Weights of a small transformer language model.
Size: 15 layers, 2 heads of 32 (1 for keys and values), MLP 256 SwiGLU.
Training: a variant of Muon for these matrices, 155M tokens, 9473 steps.
Each number is 50 + 10 x the weight over its row's rms, rounded and kept within 0 to 99. Layers, rows and columns count from 0. The size before them is the row's rms in percent of the matrix's.

# layer 7 MLP down, 64x256, rms 0.281, rows 0-63, columns 128-191
108:61 57 50 41 46 60 49 67 43 46 47 48 51 58 63 54 59 47 53 53 63 39 43 46 38 49 51 53 62 41 47 75 49 47 46 48 58 61 47 44 43 45 45 61 51 44 38 44 36 69 62 28 51 60 34 57 47 55 53 48 64 60 46 52
095:59 82 48 58 58 43 53 70 43 44 59 41 47 45 42 37 45 46 62 40 39 63 54 62 64 51 52 54 47 37 49 59 54 53 31 47 63 52 61 35 43 52 45 76 52 55 32 45 55 54 61 61 47 56 48 56 53 61 54 54 62 56 63 50
097:52 70 35 52 52 51 77 62 59 50 67 64 52 35 42 46 50 55 56 45 54 44 46 61 56 54 57 54 60 59 51 62 36 40 34 47 30 31 48 50 53 61 32 50 46 67 46 60 64 60 40 58 69 46 49 60 47 54 67 32 40 41 66 35
101:34 55 67 69 56 54 61 41 61 54 60 49 46 47 38 50 39 56 40 46 42 63 57 55 51 53 30 54 49 34 51 39 37 58 58 46 74 52 41 62 69 61 31 68 45 44 58 37 46 64 47 50 53 54 43 45 34 58 44 46 48 44 66 48
097:56 51 50 43 54 60 70 51 60 66 51 56 47 47 36 50 63 57 23 50 43 62 73 58 49 30 64 48 59 52 66 39 59 60 55 61 54 56 44 46 49 40 52 40 49 42 50 36 61 45 57 42 51 62 40 66 45 42 48 37 46 58 44 41
089:39 56 46 55 46 34 43 60 52 36 55 55 54 50 55 65 48 44 50 52 37 47 73 29 59 50 60 66 50 35 47 43 45 61 40 56 43 51 66 41 33 57 37 51 36 55 43 41 44 51 59 63 32 47 49 30 44 50 34 73 53 53 62 41
105:58 48 72 57 48 53 38 65 46 52 44 33 74 49 54 55 46 48 56 58 70 50 57 61 51 51 44 66 35 40 53 49 61 63 51 55 38 49 49 68 37 54 34 48 51 56 61 42 45 47 57 64 43 61 48 60 37 23 54 55 53 38 63 62
112:48 45 57 72 60 41 55 56 52 46 50 53 58 53 61 50 56 47 41 51 65 61 59 57 46 44 41 48 35 35 36 41 35 60 52 75 33 40 57 72 56 39 48 37 33 66 53 44 47 55 56 46 49 51 56 56 47 34 48 50 46 26 56 67
102:53 44 50 61 46 62 44 38 47 48 68 46 57 57 50 38 26 57 43 76 63 61 45 38 62 49 54 75 57 36 40 51 47 44 21 50 35 41 50 55 26 36 31 43 31 52 50 52 68 53 47 38 39 53 37 58 44 46 46 62 59 49 43 41
120:52 54 66 55 82 40 60 49 57 47 51 57 43 46 45 45 49 39 51 54 41 60 55 45 61 39 39 27 57 32 41 72 48 47 57 54 37 53 43 61 61 67 49 50 56 35 55 50 41 63 53 42 32 29 45 65 46 51 54 44 50 44 38 42
099:41 35 46 33 50 45 60 47 48 58 51 54 35 46 57 46 19 43 38 55 60 65 60 44 57 43 56 60 55 43 63 44 33 62 52 51 64 29 42 63 50 43 61 41 39 57 52 49 52 39 39 51 54 45 45 38 51 51 36 41 30 47 48 38
100:69 59 39 43 51 45 42 48 46 53 73 54 56 52 76 57 43 55 49 62 53 55 48 47 52 75 56 46 44 37 32 65 60 38 55 49 34 43 50 52 44 53 60 46 72 47 42 36 65 65 34 46 47 47 52 43 36 39 53 58 32 37 60 55
099:48 39 32 55 55 57 36 52 45 44 53 67 35 57 52 48 55 43 40 54 51 57 52 48 43 65 50 27 58 38 59 42 65 65 39 54 53 58 52 51 63 56 65 44 59 50 46 59 42 51 50 39 46 39 41 63 38 44 57 37 43 59 48 76
092:45 40 62 42 41 57 45 53 42 46 57 42 53 51 48 57 70 50 33 38 61 22 56 50 38 33 60 61 44 47 62 49 49 53 52 42 44 59 45 63 45 48 71 47 67 42 56 52 54 51 65 50 55 55 39 35 34 55 48 62 51 50 43 59
097:44 65 39 64 49 55 39 58 45 49 56 53 68 44 33 55 46 57 63 46 49 48 34 49 46 55 50 46 52 54 31 77 62 50 58 40 34 53 47 34 56 56 53 58 47 39 39 45 71 64 40 46 65 45 54 35 64 39 44 59 45 60 54 53
150:49 55 60 67 45 65 51 57 52 46 63 49 42 65 53 43 46 66 74 59 60 46 33 29 62 52 50 58 62 47 45 67 45 51 51 63 50 66 65 47 59 37 46 47 46 64 54 57 53 54 48 54 53 58 61 57 46 47 60 39 46 38 44 37
094:46 39 52 35 43 58 56 26 63 46 64 62 49 38 63 35 56 45 54 52 36 78 53 44 58 44 39 56 65 54 37 44 36 55 50 63 32 46 65 52 43 56 53 46 41 39 31 36 44 49 45 27 34 46 35 49 46 40 45 41 69 47 46 42
101:49 36 41 55 29 54 62 33 57 66 46 32 66 39 49 60 56 52 52 53 53 50 33 43 63 56 55 45 67 59 54 44 42 32 54 55 38 57 55 40 42 52 50 41 47 40 65 54 40 62 50 49 42 50 44 47 58 45 39 48 51 46 41 52
095:38 43 46 48 69 39 48 46 63 39 56 43 49 32 57 66 65 32 39 62 58 38 57 65 42 38 54 44 45 27 49 47 39 47 56 62 49 49 45 69 52 52 34 39 54 48 52 59 45 35 51 42 44 39 56 52 38 46 58 56 51 62 58 59
103:48 48 46 46 57 44 53 54 42 57 44 42 54 52 40 54 42 55 42 41 53 42 47 38 67 46 23 58 44 54 54 40 54 41 40 44 60 29 47 59 51 50 50 49 49 37 67 66 36 46 56 43 54 41 58 71 63 52 48 56 38 50 58 50
091:49 55 40 48 48 49 39 26 31 56 54 53 37 55 56 61 61 50 37 55 55 52 58 39 42 74 37 63 53 48 35 42 52 39 44 50 45 36 51 35 58 73 61 57 32 46 66 51 50 53 45 53 50 49 37 43 65 32 41 47 33 50 31 52
101:55 45 55 51 63 46 49 52 43 40 40 48 48 49 65 48 37 46 40 42 59 39 51 60 55 56 54 43 49 51 63 54 54 55 48 59 46 44 40 52 40 48 39 51 61 70 49 56 55 46 55 45 46 44 59 38 42 40 45 43 40 22 71 61
090:41 38 61 60 45 52 47 60 49 46 57 50 64 50 46 45 53 52 42 51 56 47 40 61 58 61 53 38 56 49 51 67 53 40 55 49 55 49 66 61 61 68 57 44 37 32 39 48 54 68 47 68 51 52 47 62 47 69 48 39 24 37 62 53
091:35 32 49 48 66 48 55 58 57 61 55 59 27 58 58 79 50 61 47 56 58 61 39 44 57 53 57 45 62 28 58 45 46 54 51 64 64 52 32 33 60 41 47 41 50 38 37 59 54 59 69 48 54 48 55 42 52 47 42 62 66 58 45 39
093:35 59 64 47 43 43 68 45 55 55 51 73 41 64 39 38 48 59 29 49 40 55 44 44 52 55 54 37 33 53 61 39 45 38 62 47 53 53 69 49 74 59 67 64 63 52 53 34 54 79 39 50 50 51 44 69 53 57 49 30 52 53 40 62
111:48 62 55 50 43 49 46 36 38 29 40 15 33 43 51 50 50 57 69 43 60 66 52 43 64 61 58 44 58 58 48 55 38 39 67 54 62 45 36 46 63 54 51 60 62 65 61 43 40 53 48 49 75 37 47 46 53 50 55 46 39 57 91 61
099:38 38 50 29 40 40 31 48 56 46 49 41 55 51 38 56 67 38 58 43 59 50 64 55 57 64 32 64 40 42 51 49 46 42 65 43 59 48 46 53 50 58 38 39 72 71 42 50 49 59 61 59 44 46 45 57 50 46 25 56 50 56 46 69
096:44 62 59 49 56 43 40 51 66 32 41 47 49 62 55 38 47 39 44 42 37 63 43 61 47 37 25 56 64 49 44 57 46 45 64 59 56 37 62 44 53 45 37 38 65 44 65 51 54 57 45 45 39 54 60 37 51 41 44 38 54 56 72 48
104:46 45 44 58 55 63 39 34 65 38 53 64 54 48 41 47 49 61 43 41 50 70 42 28 40 56 66 41 67 38 53 55 36 67 28 59 54 47 48 47 64 37 39 55 47 42 55 47 44 53 66 42 23 38 43 63 56 53 60 59 48 58 51 50
100:59 59 59 38 60 55 58 54 51 34 45 40 59 46 46 65 73 56 43 35 51 48 52 57 57 36 76 53 50 54 50 38 43 53 56 36 55 50 73 61 59 59 37 59 56 50 26 44 58 44 53 64 62 49 56 46 53 42 57 42 51 42 60 36
098:45 45 44 52 62 46 44 63 56 48 64 47 43 43 65 50 39 48 46 45 70 33 52 52 45 57 51 66 34 43 58 51 62 33 44 47 39 60 42 59 52 58 49 60 53 55 56 63 31 42 53 45 39 55 42 64 55 68 57 40 53 47 39 56
096:47 40 47 49 62 44 54 53 53 43 54 58 50 39 43 56 53 40 58 49 39 47 38 51 61 59 51 57 49 67 47 42 56 49 37 49 32 52 55 34 44 51 53 48 48 75 70 49 36 55 42 54 50 56 42 51 70 29 49 50 46 61 31 54
096:41 39 24 71 34 54 58 41 37 42 41 59 48 46 65 48 30 51 40 54 46 53 53 47 56 53 59 46 33 32 46 62 68 55 51 48 45 51 46 67 34 48 50 58 59 50 58 45 54 42 56 54 47 55 41 51 43 32 62 40 72 57 45 45
098:50 48 48 54 30 39 45 45 27 54 39 65 50 55 55 45 55 55 45 54 53 46 55 45 55 52 65 63 52 59 52 52 64 43 46 57 64 71 42 64 38 39 49 54 53 38 54 39 31 36 54 42 45 62 58 62 58 64 52 61 47 53 37 57
090:61 49 60 50 38 51 37 57 43 66 31 60 39 69 49 57 35 52 45 48 19 54 71 56 53 59 55 26 73 47 48 46 52 48 40 35 32 61 46 50 61 31 51 41 38 49 44 43 70 62 37 64 55 30 30 49 45 42 59 71 55 49 40 57
094:40 50 42 38 52 39 54 34 68 35 51 67 28 26 56 48 52 71 46 50 48 42 46 50 46 35 36 58 46 56 43 41 50 60 34 43 57 56 63 59 39 55 58 65 26 51 50 43 50 48 59 40 62 49 54 42 42 40 58 50 43 37 57 44
100:51 49 44 63 40 26 58 42 40 57 72 53 33 38 49 44 61 54 54 57 64 47 47 45 52 49 49 48 68 41 51 42 43 54 62 64 49 44 58 47 52 57 54 65 46 61 64 42 50 29 32 64 58 47 51 64 49 59 51 64 40 44 54 40
111:42 54 53 38 47 46 46 74 38 46 49 52 49 45 37 43 44 50 54 45 50 66 83 46 41 54 49 74 39 65 61 42 62 44 55 41 54 48 37 50 33 43 53 45 46 51 55 58 54 36 54 40 47 42 49 59 57 52 59 57 38 48 51 63
099:31 48 63 61 41 51 40 60 62 38 70 68 45 41 42 44 36 58 42 52 42 51 48 49 40 61 45 51 49 53 52 52 56 46 45 59 58 43 46 66 67 51 50 52 63 54 68 52 35 44 42 52 42 47 38 65 56 43 67 53 55 32 56 35
101:34 40 45 42 53 16 59 45 34 41 43 43 49 44 51 54 64 46 61 60 51 41 58 63 52 57 41 59 48 66 47 42 62 35 46 48 51 54 52 60 45 51 64 43 46 52 39 67 66 57 42 42 64 37 51 41 46 57 51 49 59 55 52 58
107:61 53 56 52 25 59 43 44 57 63 39 43 36 47 44 61 40 52 40 34 62 52 61 56 54 54 58 47 56 46 47 67 38 61 60 34 50 60 59 48 58 63 48 57 41 45 69 38 50 58 34 55 41 50 57 47 65 49 54 56 53 54 43 42
107:60 33 50 31 54 73 64 59 65 27 36 38 58 44 52 67 57 52 49 58 65 44 53 49 53 53 71 44 55 56 63 37 45 56 55 68 48 52 42 72 49 47 60 39 46 61 51 55 63 37 36 65 31 40 49 71 68 52 31 59 40 60 37 46
093:57 42 56 56 48 61 50 56 43 65 57 48 48 51 40 57 46 38 57 68 28 52 46 51 56 52 56 60 35 58 49 53 65 64 45 41 40 50 44 36 26 45 62 52 25 63 35 62 40 58 54 69 64 49 59 45 64 53 40 67 58 56 43 46
102:56 63 36 68 54 55 51 58 63 52 50 41 42 55 43 72 65 56 60 59 53 48 36 66 57 43 53 50 50 55 41 60 37 51 74 43 41 46 50 58 66 40 46 50 54 48 38 43 69 45 48 71 44 66 68 48 37 46 44 51 54 33 47 36
094:63 53 45 35 43 81 59 45 54 55 39 46 56 64 40 41 39 28 57 49 25 66 60 48 39 69 66 30 42 50 60 46 50 46 58 43 60 51 42 38 37 63 45 58 57 35 49 43 48 56 44 56 57 38 52 27 65 59 38 33 61 43 60 47
097:27 59 49 51 48 52 49 51 58 58 30 38 48 42 55 55 45 42 40 50 72 59 47 62 50 43 56 56 36 58 66 59 61 47 40 53 42 41 47 52 49 40 49 52 33 48 38 36 57 50 48 46 64 32 52 46 43 45 44 54 48 65 58 48
097:61 51 33 60 54 49 62 50 29 63 47 44 38 68 65 52 45 47 50 61 47 37 50 51 52 57 56 39 46 47 50 51 57 59 47 39 35 57 52 52 49 50 59 55 63 45 52 53 44 45 44 38 49 14 57 43 54 53 52 52 72 64 52 53
092:36 36 35 59 47 44 30 35 65 55 28 56 48 47 33 46 47 39 38 37 52 43 42 58 39 37 65 46 57 32 48 67 36 57 70 62 57 49 33 45 70 49 29 41 40 46 56 47 57 40 44 39 39 51 24 58 39 46 73 39 54 54 55 45
106:68 47 49 37 70 37 48 40 47 38 50 56 62 58 37 38 27 49 45 59 44 59 46 58 53 57 56 40 24 65 58 35 78 61 42 43 66 58 60 47 44 67 43 41 41 33 53 61 62 39 71 53 68 35 45 40 57 59 60 39 52 63 53 62
103:74 34 41 40 40 50 46 34 53 54 37 64 56 42 33 61 49 65 45 47 46 51 30 63 53 57 54 59 50 56 51 42 58 57 26 46 29 43 29 54 74 40 52 38 47 43 42 58 62 41 48 36 52 52 48 49 48 51 62 66 38 65 35 73
106:65 37 52 62 47 56 60 53 57 54 61 55 60 28 49 52 39 24 43 38 62 48 63 41 55 51 52 53 64 65 64 71 56 66 67 47 55 39 57 63 44 61 48 66 61 57 52 51 42 35 55 51 47 55 43 59 48 46 59 61 60 51 54 44
099:44 36 49 44 42 60 56 43 42 69 72 67 37 69 52 41 43 58 40 56 41 66 45 45 42 33 57 38 46 44 59 40 66 26 52 37 65 35 38 35 43 50 68 42 69 32 53 36 61 54 57 45 42 33 53 63 75 48 45 46 55 47 53 53
092:54 51 55 55 56 46 56 39 43 50 40 39 49 48 61 41 30 37 50 59 30 57 57 39 21 37 46 65 45 40 57 61 65 53 33 48 47 46 30 51 39 64 49 49 54 62 62 60 29 55 45 63 58 40 39 60 44 71 39 59 42 44 55 55
096:41 46 43 50 50 66 61 42 46 31 61 50 38 42 67 37 44 44 45 44 57 56 41 61 46 63 52 52 48 60 53 48 55 38 37 37 43 64 76 54 48 36 48 29 39 37 45 69 51 54 37 61 44 37 58 54 63 48 74 47 45 29 46 59
098:62 61 68 35 39 68 53 46 43 48 46 38 44 41 58 26 58 65 41 27 63 49 59 56 47 34 43 55 56 42 52 52 41 41 57 51 53 47 52 38 42 26 46 50 36 43 43 51 45 45 54 56 56 42 49 55 46 44 53 35 52 59 54 46
094:43 52 51 55 46 53 67 74 46 42 55 69 65 65 52 60 45 47 56 41 53 56 50 46 53 51 48 61 43 64 40 64 39 40 47 26 62 51 42 50 68 56 62 50 43 52 62 39 39 60 40 52 55 43 37 61 49 43 84 38 53 40 62 41
105:52 29 30 49 54 32 41 55 47 49 47 42 67 54 64 46 58 63 42 61 63 60 41 54 52 55 64 66 35 54 61 52 53 65 42 47 38 80 49 64 54 61 42 60 54 52 59 62 46 39 55 45 62 68 56 44 59 51 43 58 60 47 61 64
099:48 39 33 51 61 58 55 47 58 43 50 53 51 60 55 56 49 37 48 61 47 40 60 44 61 59 46 44 51 40 50 52 55 38 53 50 39 63 57 60 47 29 54 59 43 46 47 55 33 51 60 48 44 36 48 47 52 54 45 47 69 51 56 46
092:22 51 59 51 41 36 51 65 47 45 49 51 63 46 45 64 57 52 35 52 44 42 44 58 58 57 55 44 57 32 57 61 45 58 52 45 51 42 62 49 59 48 43 53 49 51 42 55 57 80 44 58 49 55 40 46 62 45 43 66 48 47 54 39
093:40 51 41 47 39 64 33 46 37 62 44 64 59 47 52 52 45 46 38 55 40 70 34 41 39 47 53 52 52 40 68 47 42 35 48 57 58 52 49 56 50 50 65 33 56 36 51 47 41 53 69 52 44 57 44 40 48 66 49 58 46 54 46 60
094:53 44 65 47 49 43 38 37 68 54 57 49 41 47 65 57 58 52 44 63 48 50 58 41 45 52 61 44 63 53 36 73 66 80 59 61 59 45 55 45 60 47 49 55 36 56 44 50 36 68 67 62 56 47 53 43 46 30 54 62 46 53 46 34
103:52 66 48 63 40 37 59 45 24 51 57 54 63 48 49 39 73 63 64 40 48 50 60 45 30 54 43 37 47 46 54 49 53 51 60 44 48 45 58 54 56 54 50 49 54 46 42 24 43 58 66 44 42 36 33 63 44 61 58 29 57 60 54 54
100:54 47 36 51 46 63 46 48 48 43 51 58 49 48 59 46 32 33 38 46 49 55 56 61 59 50 47 65 40 37 58 61 64 30 56 50 50 44 53 49 43 49 53 44 49 45 59 63 42 48 42 41 63 60 56 49 68 45 40 60 32 46 62 71
093:44 38 65 27 48 52 41 50 42 47 38 51 38 51 34 65 59 40 32 47 46 42 54 67 36 63 53 52 51 52 68 67 49 38 64 52 53 58 36 30 45 49 48 49 55 50 55 43 44 44 43 49 53 36 48 58 39 48 31 45 46 52 52 46